Weights of a small transformer language model.
Size: width 320, MLP 1280 GELU.
Each number is 50 + 10 x the weight over its row's rms, rounded and kept within 0 to 99. Layers, rows and columns count from 0. The size before them is the row's rms in percent of the matrix's.

# layer 9 MLP down (transposed), 1280x320, rms 0.0396, rows 597-651, columns 128-191
104:53 40 53 56 39 63 47 32 53 52 48 50 45 38 70 40 58 42 54 53 45 58 44 41 51 39 60 49 50 37 58 40 47 64 51 49 37 54 42 39 43 41 44 56 45 43 52 40 30 28 57 58 43 48 44 50 51 62 45 58 65 67 47 57
096:47 45 44 55 53 76 34 62 55 59 59 65 38 63 35 43 50 45 62 46 63 47 44 46 32 47 59 44 39 53 60 54 50 42 36 50 50 55 50 56 49 37 59 52 64 50 44 52 46 54 51 48 61 46 27 49 53 57 73 47 49 66 55 60
096:45 41 55 41 40 62 52 47 41 61 44 50 49 51 59 44 41 46 53 39 46 53 61 43 43 58 46 51 36 39 53 66 59 47 39 49 53 55 54 67 54 68 40 62 47 56 53 55 52 51 45 44 39 60 55 28 46 48 62 52 59 38 39 40
102:54 46 68 49 52 50 66 55 46 46 33 45 33 60 64 47 45 32 39 45 36 48 55 62 37 40 45 57 53 38 47 45 48 62 58 58 45 45 58 47 38 34 37 74 52 59 52 60 42 49 39 50 52 66 55 42 66 45 48 59 66 52 54 57
088:56 66 44 57 33 38 52 44 40 53 47 43 43 57 54 54 62 32 34 59 34 62 50 56 60 60 35 61 50 43 64 47 60 45 54 44 43 45 31 50 43 49 48 35 51 55 48 36 45 50 56 59 49 31 44 75 59 60 50 60 54 24 36 39
093:45 38 66 46 42 46 36 37 75 46 54 31 70 48 44 64 34 48 49 56 44 50 45 62 48 45 51 48 56 34 45 57 40 37 53 24 54 50 61 49 45 60 43 53 56 43 47 55 42 52 34 35 67 51 55 71 50 62 45 41 43 53 53 42
109:42 36 52 72 54 60 54 61 56 46 50 33 70 55 59 47 47 26 45 53 59 62 62 54 58 49 56 31 47 68 38 49 35 40 49 51 53 66 65 44 52 24 32 47 32 45 41 42 37 56 57 51 45 71 57 56 60 46 51 31 62 33 58 30
099:37 43 58 61 52 49 46 52 54 27 51 69 32 43 48 46 43 48 54 44 46 68 37 54 56 54 46 50 46 51 51 49 53 39 42 47 51 54 49 35 50 62 37 40 51 48 30 56 54 44 52 42 64 76 53 55 59 65 46 55 63 40 58 47
109:51 53 52 58 23 57 43 46 49 71 33 50 54 50 57 50 48 55 53 47 85 52 58 54 45 62 52 43 51 31 64 38 67 55 53 62 35 69 61 63 39 43 61 73 58 42 50 35 48 65 54 52 44 45 49 50 41 72 38 56 54 45 49 30
096:48 48 40 55 52 74 48 47 42 65 54 52 32 76 56 44 38 48 57 51 65 43 48 57 42 40 46 50 46 56 46 42 62 48 58 56 54 55 29 56 49 35 59 47 62 52 38 46 54 43 57 50 42 35 41 43 57 42 52 53 38 52 39 59
096:58 64 52 48 59 49 52 50 50 65 54 55 37 36 60 54 52 62 45 56 40 68 45 51 73 42 62 41 34 60 51 37 59 54 75 38 42 55 42 61 45 58 50 49 55 63 52 44 64 40 39 58 49 60 40 33 42 48 63 51 59 33 42 57
093:47 48 40 62 56 22 61 47 67 48 58 54 47 34 55 62 55 44 56 61 56 38 43 51 51 39 50 44 53 43 66 55 37 68 59 55 47 58 35 47 58 63 40 45 76 67 38 41 52 57 45 58 42 35 52 54 70 54 48 50 40 44 65 55
103:50 55 23 53 52 59 53 67 36 61 71 36 55 55 38 62 63 55 43 36 49 49 40 53 48 53 43 41 64 50 57 56 36 63 47 47 52 46 32 45 38 39 59 29 52 42 45 48 78 61 50 43 40 50 60 62 58 44 43 75 41 39 49 44
093:50 58 39 41 64 56 47 34 43 46 52 39 51 27 41 48 53 44 36 58 48 39 45 54 51 45 61 31 53 55 63 39 45 70 52 38 56 58 47 39 54 45 52 55 77 46 46 53 57 50 23 53 61 55 58 56 65 52 40 36 45 49 46 62
105:54 63 42 41 61 50 51 49 50 39 51 47 58 43 63 32 39 35 46 46 33 45 75 29 43 41 45 59 64 53 55 54 49 76 54 31 59 54 45 35 46 41 58 47 69 40 73 53 39 49 41 46 47 52 46 57 55 40 61 41 46 60 45 65
101:37 50 61 52 66 39 58 49 55 53 48 50 37 51 54 54 42 45 40 50 42 48 33 47 61 52 50 57 57 31 40 55 42 63 39 47 58 43 60 58 62 46 66 50 52 59 52 31 62 63 41 51 48 37 49 38 42 53 55 49 60 56 43 33
100:43 55 46 52 47 66 49 41 61 42 56 53 48 33 55 40 34 58 24 46 56 41 43 46 40 55 56 44 42 39 64 51 49 52 59 47 57 43 45 37 57 58 53 43 53 70 37 54 48 54 51 40 54 56 45 61 52 51 62 70 52 61 49 42
075:55 62 47 46 48 41 55 51 59 48 52 56 47 49 50 37 40 50 41 49 62 64 38 48 44 43 39 49 56 41 31 57 69 38 50 47 46 57 50 49 47 28 55 49 50 46 43 49 47 50 52 55 70 65 43 43 73 42 53 46 55 43 56 50
095:55 67 64 41 46 74 70 56 47 48 53 39 44 39 41 50 43 35 54 45 40 60 74 49 46 48 59 50 63 38 42 53 46 55 46 60 40 37 40 44 44 41 40 55 65 43 53 55 44 73 37 64 50 40 53 64 52 46 60 35 49 23 39 55
106:56 34 52 55 50 57 59 54 53 46 58 44 57 51 50 34 45 59 70 34 48 60 50 45 64 34 42 55 35 41 16 46 46 56 61 55 58 65 46 76 47 47 48 60 45 21 54 53 52 60 58 49 30 55 52 49 61 65 35 49 43 61 44 48
116:46 61 45 46 52 50 53 33 34 38 54 54 54 34 56 53 28 48 51 57 64 54 67 38 69 80 63 48 52 48 63 47 42 45 56 45 44 53 62 56 41 60 45 69 43 33 52 53 60 34 67 33 58 52 65 59 76 56 54 58 52 43 39 49
102:54 46 57 40 36 53 60 36 52 60 38 47 51 63 67 53 50 52 52 48 40 44 47 52 48 40 50 65 39 30 35 63 46 51 39 44 58 66 43 64 38 53 58 43 53 62 42 47 57 34 32 41 52 54 54 61 45 40 50 57 33 54 62 58
099:53 32 57 54 46 73 38 36 60 51 49 37 52 43 46 41 55 46 73 65 49 54 56 58 51 52 69 44 49 55 37 59 44 66 60 54 61 43 54 34 45 51 38 47 25 59 46 60 59 54 58 57 66 57 60 71 51 55 45 61 39 64 54 53
096:32 44 51 39 44 48 35 42 47 42 40 53 59 42 44 58 43 41 38 66 53 59 42 60 46 61 70 69 52 60 42 40 54 57 54 46 44 45 44 38 49 47 49 59 57 49 25 64 35 49 38 51 50 51 53 59 61 60 36 44 35 41 30 49
084:56 32 58 45 55 40 46 35 54 37 29 47 57 51 44 56 50 52 39 45 66 48 67 56 67 53 42 50 57 38 55 34 43 37 62 63 64 53 40 63 47 48 49 62 49 59 48 55 37 41 48 47 52 41 54 50 29 56 52 65 58 59 68 68
108:63 61 48 51 62 55 63 50 41 66 50 36 34 46 62 49 63 33 46 45 56 54 23 55 61 53 49 47 61 69 61 66 73 66 55 31 54 39 48 45 46 59 51 36 50 56 37 48 54 60 75 39 50 54 43 55 50 45 49 28 47 50 68 50
083:54 37 52 44 49 58 51 42 61 35 60 36 49 48 39 35 49 58 35 52 36 54 36 49 39 50 38 55 51 54 35 43 24 52 53 45 41 42 45 43 47 51 55 56 57 39 51 54 38 54 51 55 52 41 56 36 63 57 58 35 60 59 56 50
115:39 57 36 46 40 46 40 72 50 66 53 45 53 51 39 55 48 57 35 33 51 43 60 46 60 45 47 48 59 42 54 55 52 52 48 44 49 46 71 46 48 48 49 52 49 62 54 39 44 56 52 53 46 32 61 40 31 48 59 53 59 51 58 50
091:46 60 46 38 62 51 43 46 43 56 56 43 61 46 46 51 32 44 60 57 63 34 47 33 60 68 61 45 64 54 43 49 47 57 54 47 45 52 36 52 35 40 47 49 51 49 50 58 33 43 49 46 59 42 49 70 57 48 50 47 57 45 38 65
094:52 48 48 44 54 48 55 60 47 63 47 38 52 52 47 50 68 47 37 37 33 39 59 54 49 46 45 44 54 46 38 62 37 38 62 35 48 51 45 48 60 74 56 40 40 51 36 69 57 42 40 33 65 46 49 47 52 36 34 33 46 44 59 59
116:71 49 38 50 55 40 45 26 35 38 59 46 44 41 55 43 56 54 45 59 73 45 39 58 55 54 65 40 68 65 65 31 55 55 49 57 42 39 45 45 63 60 40 54 60 54 39 56 51 41 60 57 53 76 53 53 50 39 50 54 47 59 39 53
096:59 54 27 59 37 56 46 53 56 46 50 79 29 64 42 58 51 55 53 55 38 56 53 54 38 34 43 34 32 44 70 57 48 59 47 47 31 50 45 62 45 41 42 51 52 20 55 69 45 36 46 56 50 46 40 38 45 38 63 41 50 40 48 49
110:58 44 49 42 42 58 60 36 60 46 36 57 50 24 37 52 41 63 39 60 68 57 39 43 49 43 45 44 32 45 51 56 63 50 56 46 36 63 52 43 63 61 45 47 58 49 39 49 49 42 47 52 60 58 39 57 71 44 43 52 41 49 29 54
100:52 30 60 50 49 37 52 65 44 54 54 65 62 53 60 45 47 49 65 65 46 47 56 47 60 69 60 39 54 39 54 61 60 38 56 47 56 57 62 52 61 56 26 42 37 58 69 50 60 43 43 55 55 43 47 53 46 46 33 47 49 57 31 45
095:54 47 66 56 50 50 51 56 33 43 57 49 38 60 52 55 69 32 52 61 59 56 51 60 59 36 47 66 47 55 47 52 38 41 47 43 42 33 34 51 52 55 52 50 39 43 65 67 55 37 54 61 52 50 43 61 45 33 38 28 48 52 51 45
097:56 76 31 58 59 51 53 58 72 47 51 42 44 34 53 55 48 57 61 43 33 65 47 65 43 52 64 43 39 59 45 55 47 39 71 46 62 49 54 59 38 53 43 57 45 53 42 53 51 69 52 47 41 43 61 48 55 54 56 45 40 50 56 59
087:50 53 32 50 51 58 49 78 48 55 64 46 49 62 46 49 50 41 51 32 51 53 50 41 45 48 54 55 60 44 44 46 36 50 48 33 63 63 53 55 55 54 56 63 59 46 32 63 61 54 51 39 37 54 52 54 50 39 64 43 43 47 37 59
099:44 45 57 50 57 45 34 47 63 49 48 59 46 62 48 41 55 54 35 51 56 47 58 68 38 51 46 31 44 61 53 73 33 61 36 63 49 41 53 48 69 64 44 54 55 51 64 35 52 50 45 55 47 53 52 57 38 44 53 46 35 40 41 50
096:65 47 48 60 59 34 47 46 54 66 73 61 41 58 67 46 65 58 60 45 56 51 49 45 72 45 57 50 57 41 58 50 59 44 41 51 46 51 23 59 60 54 45 52 43 34 35 58 40 53 70 42 42 41 35 41 54 32 67 43 39 50 54 33
100:45 55 69 48 55 57 56 54 59 61 51 54 26 43 53 54 52 31 28 64 63 57 43 62 54 43 54 46 46 67 41 58 66 23 60 66 48 43 48 45 51 57 51 47 52 42 56 56 39 46 39 60 40 65 40 67 60 44 47 63 46 69 38 52
096:39 42 42 41 61 46 49 49 50 30 39 52 55 55 49 50 59 45 42 42 42 52 37 53 44 37 43 47 53 34 55 49 49 48 55 55 43 57 43 55 44 39 55 56 54 45 53 61 38 40 61 43 43 37 46 42 58 65 58 61 46 61 60 57
102:55 57 59 40 60 51 42 74 35 48 55 51 51 31 40 58 46 48 33 35 43 60 56 49 47 69 47 39 65 45 37 38 68 65 37 68 60 50 54 61 38 43 43 53 46 43 45 36 46 46 38 67 51 60 39 62 45 50 50 56 36 55 54 56
096:42 39 50 63 55 71 40 68 58 46 67 44 43 52 46 57 61 57 51 47 59 57 45 40 52 46 50 43 56 41 25 45 50 52 53 58 48 42 51 50 36 52 54 53 50 50 42 62 65 43 47 49 62 65 52 64 68 42 48 22 59 38 50 42
102:54 47 45 45 50 36 44 47 58 56 42 41 48 49 32 42 58 23 56 52 55 65 63 47 45 63 56 45 49 31 63 46 42 44 35 44 53 41 59 57 77 65 55 44 66 76 50 54 54 36 42 40 47 43 46 60 45 40 65 57 48 47 48 57
092:65 29 65 42 52 48 42 39 45 45 48 60 69 45 39 55 36 41 52 49 41 56 49 61 53 43 40 57 70 53 71 54 64 40 49 30 70 59 50 42 59 53 52 42 50 56 66 52 53 45 58 50 46 54 59 42 45 44 49 54 57 79 45 65
100:52 38 42 42 49 53 64 61 50 47 62 46 49 53 47 64 37 53 48 58 62 48 49 56 54 61 48 41 62 56 44 61 51 46 48 53 59 47 35 49 39 59 41 55 74 53 62 38 34 56 38 52 44 44 50 55 42 63 48 54 47 40 35 57
094:42 41 44 55 44 63 38 30 45 49 50 57 42 76 73 54 45 45 48 26 54 42 55 45 64 54 77 35 61 32 41 45 59 57 59 28 57 69 62 71 68 48 44 42 67 36 52 42 44 41 44 54 51 42 56 55 53 62 43 51 45 54 55 46
127:42 57 62 54 47 49 52 45 46 51 47 50 53 41 47 49 43 37 52 48 52 54 45 54 49 44 50 43 43 48 48 48 52 48 56 47 54 56 29 63 52 44 52 35 50 64 45 51 51 47 56 47 52 66 54 41 48 67 43 53 41 57 52 69
118:54 67 42 41 40 42 38 42 55 44 60 62 34 37 37 73 47 60 40 54 58 56 56 57 52 48 32 53 29 53 45 26 37 59 39 51 47 56 47 49 44 44 53 37 50 58 43 44 47 54 57 58 48 44 32 40 58 40 44 43 38 40 52 62
093:53 58 49 39 59 46 52 66 43 59 24 48 37 82 48 64 46 31 60 59 47 47 55 66 42 67 32 64 58 40 52 53 56 44 68 43 61 66 56 39 48 42 42 54 58 57 46 40 58 41 55 50 59 52 59 50 32 57 67 47 72 59 49 60
106:71 62 40 52 68 43 48 52 68 67 54 39 67 50 64 75 47 53 58 31 50 51 51 60 63 53 56 42 22 65 34 68 37 51 54 55 45 34 45 43 48 45 45 51 55 46 31 55 62 38 46 57 52 50 60 40 74 53 56 69 53 49 41 55
093:52 57 52 61 44 44 49 48 37 45 64 46 41 52 22 62 53 31 62 44 50 46 42 44 42 59 52 57 54 55 54 42 52 48 41 58 60 46 49 32 54 51 53 50 50 63 57 58 52 54 40 39 64 42 58 61 65 50 67 70 40 35 52 53
105:49 47 47 48 61 57 61 61 39 53 41 43 58 36 62 46 48 51 46 53 38 48 54 42 57 58 43 45 46 54 53 40 53 36 65 70 49 41 56 55 33 48 35 55 42 57 68 44 43 39 51 42 45 62 65 48 59 58 62 51 75 57 55 54
092:54 40 45 49 54 45 64 57 52 51 64 33 59 53 45 63 45 49 63 32 65 36 51 72 42 43 42 50 43 40 34 55 57 48 56 36 62 69 46 70 52 31 45 54 45 53 55 47 45 40 43 45 43 49 28 62 37 66 58 50 38 45 55 45
094:39 60 58 53 40 32 50 40 58 35 54 47 50 38 46 31 40 29 70 46 35 42 53 42 43 40 42 45 57 60 43 37 59 46 35 55 57 52 72 47 63 38 41 40 35 49 50 61 46 54 50 50 58 38 61 52 65 57 54 62 59 55 34 43
# layer 9 MLP up, 1280x320, rms 0.0396, rows 598-651, columns 128-191
101:72 56 44 40 32 50 50 49 41 45 54 31 47 57 58 50 39 63 49 53 45 55 57 53 51 59 45 34 62 51 41 39 39 45 46 53 54 50 42 59 41 65 55 47 33 59 38 61 38 45 52 49 32 46 72 56 44 43 43 48 60 44 55 42
096:48 51 50 46 55 37 53 59 55 55 57 32 44 30 54 69 50 67 64 54 45 58 47 39 50 29 56 41 57 50 49 50 52 60 41 56 52 45 66 41 35 48 58 39 40 50 58 49 54 56 51 71 53 47 47 48 37 53 66 49 55 65 58 53
097:37 43 36 59 62 51 46 42 55 52 38 38 62 75 43 64 44 52 44 50 47 47 41 37 57 28 49 34 50 69 54 60 47 44 52 48 44 41 56 57 72 41 37 61 57 28 62 50 42 73 51 39 33 48 74 57 38 49 44 49 65 54 39 44
086:48 20 52 29 50 71 62 46 44 42 46 58 65 45 62 49 37 53 46 49 50 65 46 47 23 68 52 63 56 69 42 50 60 36 40 44 57 40 45 56 63 55 47 49 61 55 46 66 52 68 48 55 53 60 35 46 55 34 48 69 63 41 72 48
099:51 53 46 38 65 56 63 53 57 64 49 65 47 59 48 49 49 48 37 43 45 41 43 68 65 55 39 61 46 45 61 59 59 54 49 55 52 50 39 44 69 44 55 42 57 43 64 45 38 47 56 62 34 50 55 49 32 43 55 56 58 42 46 62
110:37 38 45 47 60 42 50 52 56 41 61 68 55 49 80 43 55 56 37 60 43 47 34 59 39 39 58 78 64 46 58 39 52 34 52 55 54 50 53 47 49 26 52 64 49 33 61 44 65 61 53 42 62 41 62 50 59 49 50 66 47 58 54 33
097:47 35 36 74 36 64 62 59 47 65 67 47 55 65 50 52 37 45 53 38 58 38 62 58 48 56 40 48 47 50 56 34 60 65 55 53 52 40 59 39 41 49 55 52 48 44 59 59 45 49 39 36 42 59 53 55 54 28 52 34 64 46 24 37
115:37 46 47 60 68 46 57 59 58 31 51 53 48 42 42 46 42 33 44 51 24 42 42 50 55 39 64 56 58 63 38 57 46 42 57 48 57 32 48 43 61 54 48 45 33 63 49 63 49 31 47 42 50 46 47 49 55 29 65 35 35 59 63 62
098:69 41 67 38 62 60 62 43 47 51 53 60 58 65 61 40 50 57 43 50 47 43 62 65 61 79 52 39 59 43 59 43 45 43 41 26 41 58 53 55 26 69 48 33 44 63 50 50 53 55 39 56 57 51 51 50 61 42 52 32 48 43 54 61
096:63 47 55 49 50 37 49 36 46 38 57 56 58 60 53 68 36 33 41 61 51 32 68 45 45 58 36 46 39 41 40 40 33 67 53 54 37 56 54 73 37 45 52 42 49 51 51 53 39 39 45 40 47 44 55 54 43 63 40 49 43 52 37 45
095:55 42 50 32 20 57 52 46 57 54 52 43 54 64 73 49 41 59 47 52 43 46 49 52 48 62 65 43 53 41 44 46 48 34 64 64 40 54 44 46 51 44 58 51 36 60 48 44 38 52 64 51 48 35 54 56 46 48 60 49 45 47 57 41
104:52 67 50 58 48 48 47 44 55 67 40 49 51 51 49 31 30 60 49 63 46 60 43 37 49 49 53 52 71 50 50 45 54 57 51 52 50 46 43 55 49 39 57 70 45 58 44 50 39 53 64 49 66 60 53 45 41 21 55 45 61 45 37 30
100:52 51 64 52 54 65 61 54 46 57 49 57 58 37 55 60 61 56 40 43 55 44 59 39 57 61 43 54 57 43 52 34 29 56 56 46 56 48 39 56 54 48 47 51 31 45 54 43 39 63 33 46 53 58 50 50 48 36 44 70 60 51 51 61
100:48 54 37 39 59 44 52 61 49 47 58 32 64 51 54 41 49 32 53 56 37 34 54 56 52 40 37 49 66 65 55 48 44 63 46 37 54 51 58 50 54 61 68 46 66 46 53 47 41 49 52 51 65 38 48 65 46 54 43 41 59 49 31 52
102:45 53 44 45 51 42 30 57 38 43 49 46 56 55 52 50 58 50 48 56 48 54 38 52 42 43 47 58 44 41 47 51 48 56 44 64 56 37 58 62 41 55 43 55 59 71 62 52 49 37 34 47 56 47 52 41 46 56 48 43 60 64 59 55
099:33 31 49 69 54 58 50 38 48 48 38 37 48 62 58 35 64 61 41 42 29 44 52 60 53 60 51 37 53 44 65 33 68 63 41 65 54 59 39 23 69 58 50 50 35 57 50 39 49 56 50 36 51 46 59 51 66 59 51 49 53 66 71 40
069:45 41 52 54 52 47 47 38 44 37 39 42 46 51 52 55 65 49 42 55 44 46 50 33 55 58 56 52 57 57 71 45 52 56 47 54 65 41 54 55 59 63 55 59 52 41 52 47 41 43 47 38 37 43 54 50 40 64 51 57 52 71 33 72
100:61 59 78 42 41 30 34 54 43 58 67 47 72 45 57 49 33 48 36 50 40 46 49 53 52 44 33 52 46 62 47 39 56 51 66 45 53 41 42 58 53 64 69 43 58 42 51 46 41 50 61 44 50 45 53 56 64 36 47 61 46 60 55 50
104:67 57 39 35 58 59 51 54 38 45 57 61 45 52 53 56 43 49 53 42 54 57 55 31 70 50 39 45 62 49 56 59 55 68 63 53 41 53 47 48 39 52 44 44 50 59 57 55 43 49 43 63 34 26 55 53 51 45 51 54 56 50 71 72
107:52 18 41 43 63 71 59 54 31 55 38 61 71 60 53 45 49 47 35 50 54 53 61 56 44 53 47 35 42 48 39 67 30 48 54 65 40 47 38 52 48 46 32 47 54 43 58 39 48 43 64 63 60 52 55 37 65 47 61 40 60 44 54 49
105:35 37 53 39 42 55 43 55 51 66 57 81 62 49 46 45 47 23 49 53 51 45 45 40 52 59 44 56 57 77 60 40 46 40 48 52 46 38 67 39 63 54 46 44 58 28 56 50 56 59 41 60 45 47 40 50 50 52 50 60 56 51 49 56
097:50 67 34 31 56 48 45 64 53 47 35 53 32 48 27 47 41 59 49 49 60 60 48 52 54 60 38 51 61 48 22 58 51 58 50 49 56 57 69 57 66 39 65 66 63 52 58 43 45 31 48 48 63 38 45 58 34 50 56 49 52 47 34 29
097:52 41 71 32 38 51 36 64 40 42 48 63 56 35 51 42 41 61 37 66 52 50 67 52 52 49 64 55 66 60 47 55 53 52 43 56 36 47 64 63 60 44 47 56 49 45 47 35 37 65 47 51 58 52 59 46 55 44 43 66 50 42 50 30
085:53 52 44 49 48 41 36 37 54 65 49 57 38 50 34 61 45 49 46 52 35 61 37 49 57 39 46 63 57 64 48 58 69 42 38 38 34 46 59 51 39 53 37 42 36 56 52 54 58 50 56 40 59 57 56 53 60 45 44 44 43 55 51 68
103:49 57 49 43 59 42 62 56 63 36 49 62 57 54 48 39 45 56 54 38 39 36 37 51 38 62 48 65 48 38 55 58 46 55 38 37 51 45 60 47 39 55 49 72 57 30 54 62 46 38 59 57 46 44 52 58 39 39 28 64 58 41 44 68
081:56 56 66 44 53 42 43 60 50 49 51 41 76 38 63 46 61 49 43 50 49 43 60 51 45 48 54 70 63 43 45 50 42 48 42 50 46 44 24 61 44 61 52 47 60 45 37 50 45 24 64 51 61 55 45 39 55 45 43 61 45 47 55 60
109:77 63 52 38 51 47 55 50 55 51 51 48 60 65 45 49 52 56 60 35 61 38 44 60 54 33 59 51 57 46 47 42 54 35 62 61 60 44 75 62 56 43 50 57 58 56 69 42 50 44 51 48 51 45 56 50 42 42 51 47 59 48 59 56
096:53 44 58 57 38 54 47 43 34 35 51 38 35 50 51 52 54 50 43 59 32 53 37 61 40 43 62 48 45 52 53 56 42 46 42 58 37 50 41 66 52 49 62 52 50 70 51 61 72 43 68 62 54 66 47 35 62 52 29 46 62 60 64 30
099:48 32 30 39 59 55 55 51 43 63 47 36 57 42 36 60 44 62 56 39 48 56 40 41 46 67 56 50 39 54 59 48 51 50 49 35 54 43 54 47 57 36 51 65 56 51 61 57 44 64 44 56 43 50 53 62 60 72 51 50 38 56 39 56
109:72 58 38 56 49 20 61 51 59 44 57 63 33 48 35 53 46 42 70 62 49 57 49 40 49 58 68 55 48 50 43 73 56 28 67 49 44 50 60 56 51 74 41 45 48 69 38 49 53 29 44 45 39 51 71 54 40 59 55 43 45 47 42 53
094:58 44 51 75 41 44 51 72 76 54 43 47 50 51 66 35 72 65 35 41 22 43 52 65 48 49 47 44 61 59 60 39 66 47 46 51 57 44 47 35 58 32 58 58 54 52 49 46 46 60 45 34 42 27 49 50 40 53 68 43 41 55 53 47
106:42 68 59 58 49 42 36 65 52 48 54 43 44 41 46 50 44 68 56 73 46 33 43 59 58 43 51 46 49 47 37 52 63 59 62 36 48 43 40 61 48 45 72 29 52 33 61 61 49 45 66 41 69 41 57 59 52 36 47 49 45 43 53 65
101:63 34 43 48 60 33 54 52 62 51 62 42 56 54 39 44 64 60 56 48 43 61 33 54 47 45 52 43 67 50 54 40 46 48 60 66 58 51 46 45 48 43 61 45 84 59 50 54 33 58 64 58 45 62 45 61 51 67 60 55 53 46 41 41
098:49 46 44 56 47 52 62 45 29 51 44 57 72 45 36 44 50 64 52 43 42 52 54 54 40 47 56 49 62 53 48 54 54 63 67 48 33 57 37 62 53 57 45 58 63 46 39 52 53 47 45 54 64 55 40 52 57 57 45 38 65 45 32 38
102:64 33 41 61 52 43 48 50 52 30 61 67 53 67 54 51 33 64 57 46 48 45 41 46 56 59 35 35 53 43 60 50 62 60 49 61 26 55 48 40 55 40 65 44 57 53 53 33 42 64 42 39 35 45 60 38 62 32 43 63 49 48 62 60
090:58 59 54 45 33 57 38 49 64 58 34 48 50 35 61 44 70 39 40 66 43 52 62 74 47 56 39 49 43 59 67 46 57 45 52 70 57 44 56 50 42 32 43 47 45 56 57 53 30 50 48 62 55 51 53 38 39 48 39 55 49 39 60 38
102:38 55 44 44 47 54 57 40 47 56 48 41 39 53 46 46 51 41 53 36 42 45 50 48 56 28 47 47 53 37 68 50 51 43 61 53 43 49 36 59 40 48 72 48 42 58 51 51 37 56 41 42 45 27 51 33 45 47 53 58 55 54 63 41
103:56 39 51 54 67 48 50 51 45 46 53 51 61 38 42 53 60 60 60 47 55 48 58 51 53 44 65 43 55 45 66 54 57 45 47 28 51 41 58 41 33 49 43 50 48 57 59 60 41 56 62 42 59 34 58 74 57 55 24 36 44 45 42 50
093:35 74 45 66 73 63 62 68 51 34 56 45 57 52 56 40 49 25 49 47 43 67 37 39 65 43 41 50 47 56 45 69 69 52 56 41 58 52 39 47 48 51 53 51 52 47 53 54 55 51 41 42 50 63 63 63 43 53 41 31 56 40 65 50
098:46 44 39 49 47 53 56 55 33 56 59 53 63 52 49 44 53 48 29 60 55 50 44 59 35 65 58 31 35 60 50 55 61 54 57 69 47 51 44 54 59 50 59 58 52 55 63 36 52 54 65 50 62 52 45 52 59 49 51 38 46 51 24 46
093:36 54 50 46 22 38 64 54 49 43 51 53 45 53 48 56 50 44 40 67 54 62 38 57 51 61 44 50 40 47 43 54 40 58 42 49 30 47 53 43 54 42 44 55 58 55 52 38 32 43 50 39 47 40 47 49 50 57 32 31 47 58 44 53
095:65 39 36 54 57 43 58 39 29 46 43 57 44 71 64 37 61 41 62 34 38 34 57 65 51 56 41 53 44 73 47 64 52 46 53 50 52 48 57 43 45 44 37 55 51 64 55 38 52 50 65 42 47 36 71 60 49 32 50 60 30 46 63 44
100:53 50 47 48 62 46 47 45 67 49 46 45 59 56 51 52 58 51 47 52 67 55 42 70 49 64 46 48 31 55 53 43 68 51 51 58 45 44 36 52 57 51 61 39 44 53 57 50 50 38 38 54 31 25 63 55 57 62 38 47 46 66 50 33
095:53 56 63 52 30 50 44 63 42 47 18 68 41 61 53 43 59 68 59 50 34 70 64 69 57 56 55 62 60 33 50 47 62 52 36 53 47 37 63 50 50 39 47 34 55 43 34 42 54 49 58 33 39 49 46 59 34 67 61 57 39 55 38 64
095:45 45 59 40 50 52 72 45 37 52 48 43 43 38 57 53 61 55 31 38 62 53 48 65 57 42 38 52 79 59 46 74 42 65 57 61 40 42 53 54 35 59 39 73 54 45 59 37 70 58 66 38 51 35 48 46 37 59 51 65 48 55 44 49
101:50 39 55 43 72 43 71 54 55 71 54 52 56 65 44 33 55 41 55 44 42 36 51 42 29 58 67 38 48 50 53 48 29 54 53 59 59 47 42 53 46 52 49 51 46 54 67 36 46 36 43 58 60 53 29 61 49 53 35 32 47 42 46 50
123:46 59 46 57 53 47 53 44 45 62 47 57 57 44 43 46 37 46 57 58 59 48 60 46 49 54 46 51 51 42 54 51 45 57 57 54 32 46 44 44 67 58 56 54 57 34 45 49 47 51 51 42 59 44 45 54 38 62 61 49 49 58 52 43
124:51 53 66 58 44 29 59 45 45 45 54 51 50 43 47 37 50 48 51 60 52 68 48 47 51 56 52 62 35 61 53 54 31 36 49 61 50 63 57 50 50 34 53 47 50 47 43 47 54 47 63 56 41 47 40 36 70 62 29 66 39 72 53 54
098:47 55 53 51 61 47 56 55 56 46 59 47 29 33 54 44 34 55 57 59 36 56 54 58 53 54 46 59 53 46 37 53 55 45 48 53 53 38 46 34 61 67 50 52 36 58 57 52 43 41 35 45 55 24 40 53 58 64 48 61 42 45 50 49
102:49 61 50 48 55 27 30 45 47 73 38 41 68 51 35 45 43 63 44 33 51 48 54 70 35 38 64 48 65 60 49 46 35 58 54 31 48 34 43 71 48 63 50 54 57 46 40 45 43 51 42 72 38 40 70 44 51 47 49 41 41 62 59 42
091:31 52 51 54 45 66 42 60 28 59 40 34 56 68 28 47 51 39 64 28 52 48 56 50 49 56 61 43 48 51 42 35 54 62 57 44 54 41 36 50 42 54 47 55 59 31 51 65 40 67 54 43 49 61 47 47 45 54 53 55 58 56 44 57
102:56 36 43 46 41 55 45 41 32 38 55 41 44 52 55 55 17 46 54 44 53 55 38 47 49 61 60 54 34 69 52 58 44 61 44 46 75 35 45 51 47 54 41 69 42 51 49 52 42 46 59 35 46 49 45 60 59 45 42 61 43 60 45 52
099:37 60 34 60 48 44 46 44 51 47 52 75 48 45 47 59 38 59 39 62 34 73 55 43 40 47 40 53 49 68 62 49 36 76 53 52 47 33 69 43 56 48 37 50 55 33 41 40 47 62 40 53 55 55 36 52 58 46 22 56 58 60 62 39
097:32 30 52 62 47 77 67 48 50 51 59 71 34 53 43 72 63 38 39 51 41 49 58 53 56 58 56 58 68 54 64 51 58 36 43 42 53 68 36 35 31 49 74 48 61 43 25 35 41 43 47 55 48 40 74 53 57 44 62 52 52 47 61 53